{"n_layer": 9, "d_model": 160, "n_head": 5, "n_kv_head": 5, "head_dim": 32, "d_mlp": 640, "vocab_size": 8192, "activation": "gelu", "norm": "layernorm", "norm_place": "pre", "norm_eps": 1e-06, "positions": "rope", "rope_base": 7070.0, "rope_fraction": 0.5, "qk_norm": false, "attn_scale": 0.177, "bias": "none", "tie_embeddings": false, "parallel_block": true, "init": "normal", "init_std_qkv": 0.0507, "init_std_o": 0.0629, "init_std_up": 0.0725, "init_std_down": 0.0725, "optimizer": "soap_variant", "lr": 0.00955, "weight_decay": 0.0, "lr_head": 0.00743, "grad_clip": 1.0, "warmup_steps": 200, "schedule": "wsd", "decay_fraction": 1.0, "decay_shape": "sqrt", "final_lr_fraction": 0.1, "batch_tokens": 65536, "seq_len": 256, "doc_mask": true, "train_tokens": 289800000, "steps": 4422, "dataset": "wikipedia_en"}
Each number is 500 + 25 x the weight over its row's rms, rounded and kept within 0 to 999. Layers, rows and columns count from 0. Numbers have three digits each. The size before them is the row's rms in percent of the matrix's.

# layer 4 attention query, 160x160, rms 0.0491, rows 0-95, columns 40-79
074:464484499490497506457533522499490487451439514428477512482478509482502498500519475505518468450498464489518501500508513496
085:510477530536525542496490472482522472484513508476471497530476517512463507515519450510484456552506475517519488519506509480
058:508499493506478473499488514490503507529491479508515494456513461452492498503465544494480485536497475473495488507465504519
097:499508467510528508523455514515494548505467496557508488436534461477519506482479530494493527466481533477486534477503489524
083:479478486502507546520535548533497496503476498526502497483522494531483468507513502471492475481486505505465549514464476496
103:501527522485498514482536483512535475467518558503486509556439530544493515476538491501495486521495508528517500482536476470
095:467484528517485533465556543553509476527516508507469488524501505555498482484539499504514497467496526534530527556470475509
104:500515508524491489472550491482492478475501529497482528504451534537495506472543470472471495517486482505517487492496482494
093:528509491509506506448530505488503478509534497471485533535462513525543509442525501473478516477486465558499490508455480483
161:534501484493480497504443438508463521501493485504511476480510501491496531494474515505521511472524494492480501456528514514
108:506518511511568518499521531499481461526483490513505505485523471532492507521469518555501467519489471484467513537483519449
112:490533527514545478492488462502472518489496516498520510487489511496517500490482497469483485494475505544459490455478514532
119:472513523492505465515504513486455470501503524479488479481468527509493523481488507472468534489481503519547508480484507519
125:493492447492460477488502480506483491471497490494481488471515531481484500464507536522492545461469483507518472544482459529
112:504507501468498490471507479516474492564544451485474479524483479537527535521445454511488535479482501462518487499529552488
121:503526555530472512462511493472485490468514477492521497515517495529434448499434484498529456501477487489481545471512527540
117:508461494486513525498485535504536467497532532494485534512536522530520519503464500519511501515527524505493543485528534498
104:470480499512523462502488539486470482535515512543504470507492481504495515514503519485502520503451508518536556493501472477
131:514492495587507486549508495483530502469477516552505544500511478477478479520525474528536489526536514499488530546465490480
125:508467468478481447506535500494460545465534494508459561517483484531516539488483485490519517475481496495557505503497518514
119:510515494491500491496558486484543497444529495532534512501473495542493487500532524561520447516488488528482495507480506520
131:497496557546481515516512516519506476530512503514509544493505497478488508532540498480497492503529497492496559510538496517
121:502522446449529483491535497502525523495492489481493499471506503526523489510534453508527504460500542486464496493454516498
110:521477527566499459515513508515467482503552536503486520474486523480498441502493493484486534488483474512475517456552532516
130:546482515480504547495476490521459486502546555525463539467506518545459525494497515528520477492486522500496529510545515520
108:497500469495474500472472470593480514534501513529501529513497512510445503531467557490505515526509473471502533516498500516
120:452480496485498525556515466461465498485538525488499494524558474511482505494512495487515455518491498508469484497515475484
147:508541487459481459467486518515444485534481477515470528483531492485529527503424477505495543463497503514524496538474477497
121:459554476541491490491478494450464490473513480512492494499497516493502518531495509514489524519505489512504497517493482505
110:499468496512475526510488483552507496478470512502482523499520478491496450502490510530548512500455508493506475493467516486
116:489483503479470480483497504502525506478479531488475499494519487508494481473472555503494505491484499463517504520494510499
127:528539476486489525476473512496427531516493512488507443515522494448541509500539505482513521500469481497525515530479441474
075:514503512477480530508528523526501546498513495522453507514543476517448537524486459517550484470481520515478487490546503497
083:480523502479509427485440431511531482459525460502527482519465481557500497484512485477470455464531524567485504525509496509
105:509529464534527557525498541478497521503467508503476486480487508476482480466464517493507501536501470449455496480467504501
076:476485519505501559504519507491505483518536478478485441481504459528488504539497512481526461530494535468471512519556501511
094:521512495513503483513531473531503500490537542509508481530521505505501497490526462535512511468530481549522486530507492503
085:488478496489495451555490460552488488490481521508575533513491517518501497535494491476520488471517514524482506484492533473
091:499541511542487523526534500500520503459511491507505501456479505513532496483527491479501463476511496503515475503549522490
080:493500471476485482504494469523524449490502561531515540488516529521501505491512518481498496500502483550465485509485513494
093:497493510548490509544485476502474468476530534494500508520439526507493520515522484562519539533546489506497524460514491499
080:487494481487467493484474496490541509485480486486466466516516461484522458499486484483528490487514488472482473499458450491
089:541539451531548480483503529512487543500509503535467536516537528441514514498492507520461535469498515489485499510456493460
095:469441473502505479500516452557526502530517478528514533532482472513481503518480483518502464469504528498453495533531513530
097:501499549504479556542497493506503504494491544505534516489496496484501484482500516565507500539478492529437516459539541460
089:471527483503469509494511514469458473485532511507530544485520522505496548498527456505502525500474488487530481468534426530
089:458525512478457458483432478507517522508523507556520526525494475516503554504506534491453499492503478522481464506539529475
093:461493507536481530523561482482496527468489464456498512502525511517533458496503486512503516515479545464495515464515504484
092:507516518479507486490463493494528469498462514506475489526500518525521502491493487536542455512525479492487494534516505503
097:506501480523505544503460503490491491489530511513488497505484508465537489492525474489493528430513538453519506494568498512
097:516576487458452492472502502526509501489524466476505516471495504496497543486491482480497555487479538488453484530490491524
087:501490494515479516517484506507465522497452467514469488525481469534476493522469476512499512499495486469513544496477478479
089:518489539542483501504457475460560534475484524484516467538486475468539502487523503497505537450512509547529476493537486507
095:482526482551468524499474508442481499495485500474455485458494482476476514520467486520492512551485475519510527505492512496
091:515571512501558515515512545512504530497525507489483504489526500511493489497528491466521504521555491512512545476486482525
088:481468482479472491531523468480504503521503530478486488541533426489499465488479504474503525487505511474538502487475477487
092:497482517523490512518461493549500505510541506513553529533536541503494534490475455487542478534477528480493493484494479506
089:500467438480530506495487525545529490498523526501522477492510531464498527523512514471487487485466540512480520537541593516
086:518496482488501469487524487494513498500476538501505487470504499464496477500498464518546474492487504505536515504511505446
090:482482529460508493517518476539551485524467480490485455525497473497490531534454520489530510528529505505470522516498501495
084:541489487545494474500499532472544528421496561511535512517499477493474479486544524485485543487516517483534475495534475534
088:508491499447515443547510519463543513499506510523463570470497488471520487494454476494537526466478526511478467463545520496
094:493529495454483516510501451462535514502490481463515438517486518524523499464502539454467505487495525492531478531506505462
090:501481514513483514488526521471584497475496498534436458494507507462531511479470516513503510506510491469524517490551537497
096:451476519498478501479470549512525520494489506489493468500469502497483525490484505507498504468506479478498509529503521486
094:477529513484465518474521448520485460522469537507463481474521520514496527516504484527491561542503468464529548507484484489
089:478530489499476485453474516464501513490513521454468471494465530495501513484513506528508493494517512478495469498465496464
089:504497524488476526466542445463510480484475511476525474507498510546512533499500510513526545544528516515493554566546495514
081:503551538482502505445523471498470468487471555503490488472502525513475496510513521533567538531521498502486506512491489509
100:562518524478496487550503487528537500517527456505525548495512479478481493501508521511524474499493498486484488495518513529
111:513511461493489475529502484507495513501511468510502544486454488532472483525496450503466488484480490524432522472502493492
100:475495509538505554520468476506515475498528471505521540503514522520492473489501491508455468508456490514470488485473440513
132:531497512501507489539450461529474512501515499495499514493528478475505496518500507515509482487514479482463462476543506462
080:468492503521479500493548506500502495501496508484521476488530471506542506518491516517497474527534539472510478574516482515
095:500546514513520497483525493485496473498486510512483495505506532468509529503454511538469529505539516512505474465484500484
113:458495498486498498460472490470500456525495425507523518476497461529499499526493498463497522491510474501504506485452535506
105:482494529497503506502519477526523503515511533503490478475493490451529477447485500463498527469490500476501457512507533493
111:514505524501508520438500508492496480532488496496507471473551501454559495501448450472481529509490490540467495511507520487
112:506496522489517486492519512526485500495505541539487518507491544547498514547429514500507505530493494531523525450484472481
098:455428498472503503527532489509511456545513486515478494478462505518478499477501464490496536473490464497532478484514440504
110:512440553539515485523559497453507477443491511473538507513526519492502512507480471481520474517534483488476526503508512541
113:500502492442493481507502513502476499546475464504510525508495527481499521493490468483496487520487493481496515508515484476
117:480517500542505526533501524485473481483505535476493490428533559502514491507536490480526491495473476511480500496500467507
117:481477473533492487501530468483516508477498491506478506508537485510476478512505444441512479483490491533535452479445505485
121:542469521506516433515523495547506469508499503505499544496515494528462462493472531467535495472498492467490534490534501487
112:485487515518492521494505474514543510496453509515503485479509472521479484492491538500518453463489499523556461460526482486
108:520475499496486509486506468515544464490498468462475521545510524484493536484484468495520502504532478490519495512488491546
108:497511507545522502499511487497508514534417477444491526541495468500524511506512520502473554492515453525489482537493514454
114:524529472520521508467509473509455522503506523520491546499462543469467468493536470515522499495553506491535533522484455503
106:509493486513526511532494508521542552485485471481501504494476457466493521507502491508493494475500490504504508442456483517
105:500457474486514517494503500558562507489483509502506480516506518504505503503541492530489536490482509491491519481466518487
107:498522525499474503490518528519536471516510457499524486504476508507512539501508516477481510512544480513499480488507507502
112:489524531483476488475529456516468505503512462541517499521495506482512494487524517488528442523539489486452569510498523471
107:467542475501511480528506524487524518495467467487476483489520496536536465453523510519471505555514482474516478511445484485
102:539493518497485524495494504520518491504473465504495506462484504540484481514494518493498469458536532505506503497531511502
105:489490453445489494515491491527516558514500526505504515473528503516528485535481525481533484452478483514511534514522481496
# layer 4 attention key, 160x160, rms 0.0498, rows 0-95, columns 40-79
073:509560485546505516513471531503453504499574526517515478461526478492503463563511517517519497563505480518455484515515431482
072:517512522449503458496545472513491487467506465538477500497510502518488511459526534514502499500485518488504548464474517498
067:481520477520491500539513503485492486467455471501487519487519506515486535474494509501541530472556542488510525469521481458
095:504504499569491516524453511469491539524494493484511483442546477484515505526525486551529538489512493495436437487514493485
099:480491500483523487510528424520559502495500502501513528549484522542523513451513519566518499511487506477521515484462547499
098:494531496459508479495550536550546453509511504497515522524516519527477468505494530502474454520501469506548486537478517505
130:486491504508522496502552493494527470512545487478544492530480497538510516490516504513501475503506511488491504505494490515
093:489499484511516479486544536517543501491469526531494518472514556453516466451457497520506490539442499521519510499495542516
140:507504503507495498516463565501502532502481496484483478476520502437540516528451557507530535500506501500497546486521531487
116:509488484465499497488462483506482511497444504484478489499514551437498485549519486532516513531521473457483491493454521503
117:528490529525489457488469557534450500518491500498484538483535520467543523544488506515498467524505474547556483504460488470
114:495523521507511536499510484479507513460471495512488475494501492490506484508524488522518489495483546504490511482517557501
126:496490510523533499502509467510543463533525470517514447518485519544492513526508543509509489484471498504492517451465510533
128:488509488504540508484492490507497527496531468528476536471469508466493505486508438487482501495524489503481488449487511489
124:464472494524484455477519506459514507531508523533511478481522516507557484471507487488510544480461521528550484493484553469
117:540537516525479491484470472496475511489522495469501520478489498501478489566506520509530530515534523490488517507500518527
127:486458523500547504508491507510497470488485476460505487495506499515504506501482511556487489469475489528529478491479510464
114:504523519482510491540442496518496507499519496496501538552538459518489520563496507477511492492470464499487516470505494480
131:523506436477452479501547513513489522514468520474500505466523502525490516519493494470512525496490519478473482503501439495
133:516538493549516477480523474516504499492487456473527515501511508536475537480541478497510502506523475500535489477499528531
120:538468523477476472499537515506472468514497503479528508476481513562496483518482460495500479501523494526494480504500482512
135:520479458462492482439489497523507496529508491480499488505480508477506510480505518457451502479504493471514476513476546536
124:504514524510536486500522455514479515495511476513498508486509496572521510485500471512487504454543515501518472514515499493
115:542498501509506500476468483499505509485506534473515554441495466475476437498527513484492538487499473460524501472514512467
138:475509516508499496452477440552456503510505543505495507511471509472489519509494518535550485498487535529481489480488464539
122:508500485500514495472466498509504471502491489503548483512520494502463516499529524470499506511510501532499522481545485490
133:495492484491497494540507499541496470482507470462493529497517494480508502505445497484498511508477541551482485450513532542
140:493543503537523498500463507470430482509489498535517510503527474498511551523494477477489497529496499498552500490507505468
130:445518542556518518504466468415456487482518497539490445465550520509519539543464497498506500519471514504522494500482491470
116:501450517481446497540492476524465503470496483464437497481499490471495501484511513511554507516514503507461502511468558497
126:470522465461499484520499495546495472479472525469516491507505448519515518475480512464499520483524515510527549527504493496
138:453541543545528550474441498485458507468511520517502444478519537496543493519526479481495503496517491460468537522514512500
090:456500506519513496491529503518524501469511460538537500503473515460460465472503530485535449495499481438480519474474512444
093:469483534488481508468547513527534531477478490519519496532501489508539490530496457497513451463483526481545503533542524487
100:497482504492494521496532480518501483492487434553500503529500489474466477549494491531484498465486508487501478541488501468
099:457481546477497527490531500493537503504481465514489509509500472511510542507448531454509461483479485489489510505535533487
095:523521456496516500480477523481538490474501505543519539506530506488511525484514531473464500488527493491487483576522520508
100:478532507524480494484472460503469498530504521520502489468474511478523530517494461554501489460520440517500508486501533500
097:475501493483502500552518491523489487474504540508501519558504551487531493469504497501483517500540509509491548506469495511
087:493491491516488512461496504515499506515488560502458493499524501488502531517474451517489522505520505520503515491547489530
075:499500496496511504513551512484529501536496525465503498518542523503520487495512514477526513517491487483549496505502523512
101:528482510501500588477499496468516510468493480504501480510500490493459492484478516523500510527458493490493501484486472468
093:511492519498550481496481475483471486509478497494501465529513471525483499517550511502498510549501482511491524488499482511
085:525516478481489533528480531533510517464436519497461499464514514456487516483510515512500509478498516478453511449508503554
085:506536465471495503493499483473493462470502502519496534494514497527479536508491533518512506489512500469521462497509488497
091:498453531482478489479513493486536528505529553463471495491519443501496480455500502531519513521491510460492524481504522516
085:467455501517499512500491544518525492524519456513501516514488538459486478500527550489431472512475523494485500517495490525
089:486519497493500488493483506506543459505481457491501459474511507485521535527504501478523489476486505540484473565496474524
091:487493532488523514477482543506501534501486499569480494518511484515484478489473501498506495453520499546509458493514495529
089:454525504487522486460515525571545475498502501520466470480483498456505514531506520532516495504464526496503535497521452494
103:479483519500487492496487458513507466492484476520547567496488526497498511483527480521486536531513511498502452497490494541
095:501477518477478478487473495501511513471487504489509523475505509512548511514516554517457480542453505488473470450486511483
092:477507499485528538520525514486516459516498516504477477468468534449494468505511506454523502527498510456498502507523531512
086:472492506480482497464478457526498473466536524467488480505522554510438533555547469536482526471481467466511515479491502484
089:506522546525510525513489488483508498541489481524479495505495516533520467485515496511507500534489538480463507496513491479
092:496522557526473489518525474506484480476479479466456491504520504503491479517451507484468507464517499522482468526496494513
090:522505492540495468468533480498442546486473481476511456485496508484479488505522511491538429478469480508474496479521514547
093:485535494524513495537511514510484529506504487498499517453492495513499530492515538481556528534462485493478487451482472493
085:471506491490496493524533482509507527557520446500486516550514516530521509491471554510485484514504533485467485474496488509
084:508494557481507503498531492497446529489461527509529483562470480510480514516516493489527493506499483480504520528511512485
084:483451494494531518466528495488471455474505471528493517457500560483519473489467484492498493453480472475511492544511495554
091:531488466505514503486566463526516494517488542514501502472496530525534490487515519528521535525535524508498503514523516501
092:504501539535507502503542501490535533487496522502485504481515483459459531466502503477478478514485491515463496518552486528
086:500535470504505539480571499509530484501509492475488468470525488503499501474459494505529541507468516506491474501492507486
087:525497519469515503542501499448476470533467465505500521490536488488478480498450476486506567462512517514502470456479511533
090:481461507516500507508448490494527496497502509458523467463506495516510505512486453473543481522484455507469505460492524467
083:463451529501551509503500488509500474492514508503533510457508501514481533475534504480506491488464462474500473513501509506
091:437465488500511524505511524483515558514497457506525454521467460511542472508517519532487447535491494439504509473505524502
084:452534478441468494486524507507455476489463484491511484457475523509481510543504501497497466523535524484508520467522462465
097:536546504518486548532455490543478473514523503494516556484535497479514472486518513519501488458519529552493494516489471488
103:512533521454499501507551487510566517467519497503492520533480488520467517514513469529529492499531502547538507492505541534
102:486446523478501479520531485493479463508468494547498483533468508500480499535541482474510496484516532511523508483472496468
082:522481497535519493517519492510458511499499495478496491489505503465517548533487507504552504487478455485486453436496498513
128:467483514502488495506542522456503519533524464553498435480519521501514484470458477502478501541473480507511494473488499502
100:537521479505537518534529485479523451481527512496487478504508512490482541495472469481504494515514493519485486509510510506
105:490488468486470475488479524469516479494490516510493504462513464488549495515532481530523500484485481477473496451463527502
100:509511483464495515538476467521542500503486487512509455496483502497527461487480511468490477488456464467472508525476499524
103:512500514518480510514502503494483450465493529505488499510514535450506486512531469510456534522478518511467511538537513501
104:489487527490471446506463509545493497505484459500488470531475483514484550502492516460485509510487512500573472490524488473
097:505496499467503500455535533498514489482510474503511508470483519497555509527418454529466489532433467503515478446464503490
107:478473522523468480475534520483516509439532489513544483531491505495502496530513502517493504540511527476502495515519501520
109:504501515508476514477539516456519529534521480518515509515527512479430491492460479523505482531505516486483534496494509523
111:438545503482517539474454505518490550481499523471537469500489556511522547550494502492521477510471497490503499480474486489
109:505476486497481483479507486454471517466532429484502507487553499492512499487495481475547468538479448514539472494480476453
110:533474513455529486495483526526484497504491527490501498457446490531485492516498534472503481476508511488487513480485530504
109:476518508491559501523504544511488521506511514471521516492533497510495504468509503504535487493544511530518489469537451494
100:533551498503502548473513491500492524448522498505415496453499496470465479482511497509539518495521480465467507478500493491
101:521525545550528520481528521512450509526510485498489504528468460494539442490509535507505486557483463509504475489498546515
102:493491493520514460499523503542486485509498510518501527509478507485496531519530483530500480543535510482544511480466475515
108:521471527508497471491454496486507487487498494494542481466520489490531516477482450483500494510503484546525522530476514481
107:516520480473500454484515455553511485482468508499487497530453533527489482497497519532526490507530481507485475529519516502
112:480495511471510497458575505530511513523494472508472471487494479472511529492539525477515551466490505513497489526499529523
106:487540516453500508534488509513487530468502486467540432474487461479523505457476523487482519501474495522518589506455459522
109:500474462548499491525530547491475484528425512511531492472527483542526520496488536539516474459495472509489489499504514492
102:556475479530507535504477522461481528536473514496526502516503487522555498476516497536508514524516493459507510498470531483
109:461496475517424499515475501535531556491476502490466529471491485494506500481512466472465491494463554578467484509490469517
# layer 4 attention value, 160x160, rms 0.0535, rows 0-70, columns 40-79
083:501454537505502512503490469500513513506481558531576482489502452524488512525486517514510497500520515545483495525472505496
075:529479524505498519488551514515507471478473487479501511471489465502476508514496524456562518462509493485511489502516525500
089:486534544508478498502491497538508511531475545503504474495503507510470516438467494511471534534507446523518518548466480495
098:517478467491456517495485496508557465521529485476505538453474507485512523477491480509505492500501455481523514510500493485
089:505506491501544479505454501496497474510554533496492513444512498516505520477485488542514506505500476502487476485452506494
102:546496527493510476509488462497487537495519507486474467541528521502468487451454509523515479507508541464526496509516506545
092:505438517491493499519474456518473459501498471553530479528499445504538455539513537448497484533500498467475485524481485467
089:484489458534493532514491502528516546484506528518512481502545477512535499461458494515494530544511526515493528529511498542
086:537460499493519472496492514531532500492498468497515508505471522486498515503498494477528555470528500504505461494512536493
102:521523493476487513512501508522526522454519523534510483519496503515531495496479498475499509495467470451481469508446503484
092:516547479491471528502509497528518454502430506528517524518514527506490544507510471466444473488507476501521483477538474497
085:500531460476466481535474483512485502477522488454516528506494485498521510518493515531522510469499487488469513506510504531
086:532515544500478481538479492516491527535507513492472516531494565527466529491474523469539513476502492465477531542487441496
091:494521508510482488521521490483534498481508502458492532486520468488470502491505475528504484479501517492514531493508538482
087:524525486458474518552491481498458483474527481551538443511510494514495482498464559514469471518522518534483451518500494475
088:537492541465489448511522515497531519543519507540498478501491460503495486518521469470498498470483501460506534463501499504
079:507558501531499479477534509478524508531519497503457502483541478501483507484516542508465501553464514510463529474493490525
095:491545584514441482479483511496536505534489525458504470509483466498519513527466489513482502477494510477523533508502476485
087:448501514508528476455498489472501534490476577528514510496512519482503525537498512496506544499503438504546521562499496512
091:515429510483498498523489507485481536458497555498443497540476531523490506483452515478567485489502472463514504539474498505
086:549525541490523512560490507568483459464518458511504505499486544520518467470508514452543508491470481491547497480501523515
088:492493484515470464521460476517499531509460536473461518483468457541523501491418529565502524443519550524489503495524476526
083:529520510471519521499498484525462544526474495524500495490498471515516496514543499504497532529517504502492503481459485474
089:542524481488494497495485499537486507504480521498478544456477512520539541451456465482493447517486537474526498515495492540
090:515505506503512493507508457507489520484532484493496457496488476468475475510499547519470520498506543491535522519521478496
092:475505502477496491491494519487524506455491502442494506501513489487469495502529493460470467527508508478503509546529471498
085:536498546503503459465471513493490508555502521513462513473470462490461479459501501519481490507537475443490530469488510525
091:497511495505515511521478478487510566516503523506505464471533485493521513490463524553465514505470528535498517482476556485
084:470520488535488465489490446470482508528518533544524533526511511511508517525488495520492513494541497518497494540462501475
090:504480493462501466484497505510514482475488464498537536500528579498486509465520499451487482530519472487512521485529476470
084:516537520526515489518500506512509492508494494462498513512538479546538513476477520472485452513468522470522500512518520532
098:492522527500471484527518474506537495463478514497497491508476503498502470491512553510467512525449490495496521515495524532
090:502499481537506469552506520467484520510501506491533503501513550489463509514501486520486524506519502501495511531534501527
089:528499478516498499506500469505511502484489432511534539495479488493495521488534506491497489519522489539471493467485543507
103:513475508525481513533495471492484510484506505486494514495502507483449489500496498500460535512531511509452468534484487497
089:473535445530501516480493552513474480499530465486506525474498544474450499496528497513491493526509492477528537518508522493
093:485464454483491480521485503525526447444488444457487457498503516539493458543506530553494499448472481505487476492519497468
096:507491502479476449495502477479566471501510508482514463510511460534529435502502529494502494472514502463549508493494487485
088:477489461482495473517488489501510511548512492478504498539517507552517489480509533513476490525475516535510534466549515485
087:499532510517442508531462468506481536488444497562444543473529498497524482533507495519486510558439543520481482461486494484
090:499509530493513480533517493502501534518460443492513506470494507489481502512478479473557490498459475479521474450474523493
090:545495454496457465462545477553483500505446498525494502504522528496465523528528476534461512500502494480541526501506486497
111:517515519487504489511463509463505443469510509506456431473470505517495460531480486566490492491499555521495484475527533509
092:488483530505475473474453547515510493492479493532536496490497503553525480497522502451473466493463503455483497524543513487
089:486475498562483492501518509510508502504452524524514466509440526455541508504529473493487490517497529502446514499541475504
087:477505498517536474481480485478511508530480503537512528491461510533537522503494492524517512504501490497511485505472498482
095:530510498493483459491514482525501502473456514537506494510463470479492499479459511499502497455457470490535520474499528480
100:467499470469529467539472536471532465519507509482484494490512524528512500522494543501448494488452505498519490515509503506
094:507501487549502505524472478455507490463583472510533486521503500497503502525504520520452483532468530533503483489510493515
083:480419502517529520491512496494502537495475466504532537533537424525490461487482472468501506546508497480505520502516505523
081:491449491518538464525474512473488538503517485478464482473537522524480510501533528483486502508493489492530515507477455465
091:513491534512493511523523453487551503532445488484444434545489505504512485519511525515475497479480499491509525487534478521
088:532528511543514522504502473494484509465520523497476488472498505448481474490537490509487517502524510519504479503508465486
092:522511517520476486489454497509484503492499492527551552471512446512502501496479466493501485484486475567475526504515527487
092:509523457576498519527513529492487511487518523463516478486524451513459459517538526501488470549510511513489482515464495518
086:507542538476486548525517471561446500528495496449499488485467555518510495515491509500490528512500516508537487549439556539
088:499516497528508454512498483483473480507513500501493524461474485533472493512491511527505488483483516508488510474498495467
107:509508464481504507475466516515509471490518486477518531462497499486484494501484523521483483511491473485497499493496460452
096:512472475461480510486565504554527474521440483503510460532483489486520494545462512504492467465529502501501495516521505511
087:483458462520489490535549471501497478496463519490489503477541522512522520508493523518480490523481534500450527510527521458
092:481533517503494513482526472471482473512470452506513518503542480514469522512501469510494535493535489472491491504475497524
089:530490485513496524522531477456470467493476525514478517542526539492512518467512487494502497485510516498469561481512506513
092:477475500548499493532525509505485513535509494501515461517548495478521465524525494497453496453465493537501540496513554504
089:538521488542499493488523502462490483534517502543476536481452509469496485521509517566522489470518468478468476461480497507
095:475439512446546491523493522499470485492457544464518470499496470485492460496513570479484530484512476496487505515458514497
073:493505493515504486491480480548481483499519539429486469541480496514529437502484539523480561507494535498540489506475500511
095:496503485502498488539517509514493493491443504480469521471521522515470527520533509522457533484515484495518524513463477472
076:505503510482508530511485530491555525492501501501466482471521530483501499521473544484504544460496496469548503530486532467
088:533487467463518501466524505479488505524508509507479514498481482499481471447501489481495459535493517511549470499490517546
076:462532444526487526492459454519480520524538468479450503510515521515519484527474506496516444513511546466467460503525506551
080:481560513503536527518463495442440487476476468519537448519528486514509488465498502515527508469476531504533494517492519471
# layer 4 attention output (transposed), 160x160, rms 0.0632, rows 0-70, columns 40-79
080:510481519524579527479518487455509493525496474522471456518522498462471559501451497496530521493521495483526502507478508480
079:464505500524494534502496491539498479505520478529487517513467479491477530523475534496502547516491475453519510484476534489
089:503507472525490499524498479490542460540509509479538504469516467431466477498488518490453512530501475488471469515507492501
095:528487512532472529547518518511515513479461513493509459466487487461547478506517477499470501506538541532514517492520507499
097:552517503517513486502487485513531462468471500517492484525476495546455489475531468497566510512491514557480543481485556499
096:528492519477556481469489544541480433523489487564525514480511510505524516514488491533475524527482479495534543494508520457
087:526516489549493519430531526505484462439507518517469491528519500481502505506520522478456509506508522491541483478556479500
090:516529453412506487536474504467486524515518478518502521533469520493493542469562514514523517532508499530491551545493516490
084:488509492500442530531478529483523458515520534502502452511502505500522497490494504499470511461476500564514504538502444496
102:502507493527504492474505537513502476526494493512481485515491511495501503460477471459493532459512517503487485512432517479
089:506511494508490541476556495491526511538551517513501529505461472496506475520486518462438498486479533476541479467493459519
086:534473518481463503504476494512480548539528460474498495502545492507503507519499471496512485466526504456508479487489518468
089:516487488514480488504504517503468472480519518514488472511479536492444515540491504512533500506454523474435528512509512546
090:487479480532554479552508518445512495489498539493479495489516505501463541504519467541510506532462500489512477471488526509
090:532481523504505513493527501501497505489474513506495572513517535519500552499501531518465504509499527503487500497479536495
089:498492488473493507490507529538432483505481508520469492489522479488490469517513512489503559479490494458486527485524494492
081:492487471520506481491540507509507513510528482525529477503492490467530548456478511516499513523480464517542524509492502492
090:520564524538484478470502480471492471518487509492498533465522485490506496471449456497487518509479499489458478515544534490
091:494444451494510494485510487461545490461482459486484443491478522542499459530485498478509498514524502466496516528443492511
095:495503499526505496487480551528487507478487529525517468521549478463511508561509530477525482522471498493495507535488494486
087:513487507516507544514514516471524503479524521502511489534542508511493494470523474476535523471480489482479469490517500495
085:450473493465480512449528546500515508527482479519490478518475517487524518545474482469501498451507516464484526485484540443
086:526517526481509475490482472519461502477531480517503464535527550495525547483519509475500533499494539560482529483508469480
087:494519450478532467513505539519478513501498482524485480484524516504497495479507474511500480489518516510480483559504526511
091:480496488524478557493498527456469470515500502462501491431494511531516509523477508512488512542512530510498511496501494506
092:539516500509480458501482494512535575457491523464458515514493497489513526517509491452508508489530510500514494515516461548
087:509477508485526489544483483538470500536476517488475475473458507487483483461497472476524521502506529500509552501519486478
089:541502533482493484512515452527464520513486467496504469496484524479531465483523530489534508507489528516488501486463520467
087:524500485483466545496489514499499499491504538527495488506501467493482492456486466518481497548498460475530526477527504531
088:497524475476511509518498517510471488510474551488451472521529510500484497530529491555517516518504472504541497503458479494
089:517475474540509498474441515502470489475501526531497510523470483516506533499493491505532520497436536481518510470552494482
097:529473519522518529462500546458481467494503503446511493482532534453482495504515534485500562517505491519478504488496455436
095:470432480502489487474519461508491475512497546488435456514499498459500511508496486482512512480493502517488506510481498497
092:528514527515515521494536512464469493485509529457502466459478503521504488460534528513507464498547486513508493512528514467
104:474527500494510525485524553467474473491480517515468433529490511502527485495541470496491526488485500468549522470483451463
096:511499498520514455486500489504515499541522496492532489510492500501500524498514484456502499505508478527562489471531487490
105:515539517489540503486485523543472479527545475517484490468494514451487485487539506517507514497478509557498509473477505506
100:484518502471472498494501503509507512531515501504483542472482487498508479527508492509522482441538500459437522515529511546
095:490518522501484495511485462515493493511446481492509538496489508496516494498449530500555481491496506510484514537495550512
087:502536560532541498488498529455476475509501514477590473497508502540514474517485488494486478478549518517493475508553491528
091:492532523492516530481466491479515514499553480508472476499527526493514535505464491488461545541450509517546486492481502478
096:483492559461495499441448472521457515478497531491503520495469496502505535513532520504488505472502475503543520474516483473
108:532490489528513522515523457550545527532485501493524525496493514518482487473499505483483532462477526488468504499505519475
092:441473515521511482489542517520527519510506487519479505463490536520530517502448513489530494511462500524525456488523507536
096:500470471533554513492550543484518469476494479508491468492507539469526504494524500446496508520516501499494520538506565520
087:487531488482498565490472501483517477477522477535475498511510511483496546491496472548522516495479521506554515479504504482
098:500494508483478489478502460523533509481510525489492509469441488542480489460458505509507507511514551512511525450518538543
103:462482473468462473515470482540448477498505485475553520468540475512475500530478505465531484508488537533483502515523464486
092:473529465539476497506493499515504537520497499508513510477515497519486446480468556497487540483478521525488534521501490450
089:523536504512472514501537486485505495482486462489497488492485512474527537477479481513525486499510513508502475543517547491
086:527473493519512534495476516459543524534488484479540482528456458488513510495526552487517507485509488551478512519507543472
095:520460493502500521480479519536523535494517511517503510507501503509501456437544480484534511500502486487545503475443485488
092:497515475582519508501501538484490534490539494547534529500519512493507516483507509519467499498533528477499491505472458497
099:525480516549520480525489491452470500467513472505493455496476507502490535445512511451487466522457467540471517487519473501
093:468495484502485504469469507517498463507515536490459498488477479475552477504484522539524498485474473493504485564463509532
094:499460526482516550570472527494530512514509499500525464519519465507475494474481487503502462501540489465533515466489488474
101:502530473502480538530516474494539490483501498476506519492489504476461498511517450531518482539523484485478466490525505547
100:506521545529522478508465505478468483494502515494482461473513524470502521471506482498530493512501468515506451496529520479
099:521543463527494469460499523538487481504513481504462499508496500453483521490512462490518529501497525512516493503497563475
095:522517460497506461435492524528505489508452450517556512510483562529499490509470503523495492544530492499454488522512544478
099:507542500539489506485489520498485482476507501500489502490514499490513490504522421469479454486534556488506528518501465499
097:501446483500558541533521504507487515501496500529488465483495514528478535483480498486538493500497511482499502532471464504
093:517497523509449508523482522547497498543489498494506499518474523449525463503518505502486488510505520515485512504495471551
092:529497489518554471506554489545511486487479513510472525473503492472456508519500463504503501497519507467511500490464522549
099:485489493503512472517520506475492525469488501487469474486513505517502533481456467525514513479479501527532508489552472472
097:456539508504536526502526526473515532488470475527514515498528508506457545508514483509468478481488478487438459499520492464
109:511467485512521496514497524522529510468486514479489461486479475483503494501492519496517495457488517524517475499488516509
092:484488468545513475535511477505512500474479518508526488493512476493465484526536461512502492505484522539472476508523452524
103:498519497509481504461526508478466451477489476513478430512518537489542512532497512513510522494508477520482532516531513461
093:532460533531513479494517532510543476527505530522523532493473487441507525505503511484510537502514481467490462473511511481
095:525440485459467454511541542531525468518490511480486556521474487494450456502495529468481474515504484529509522513495497547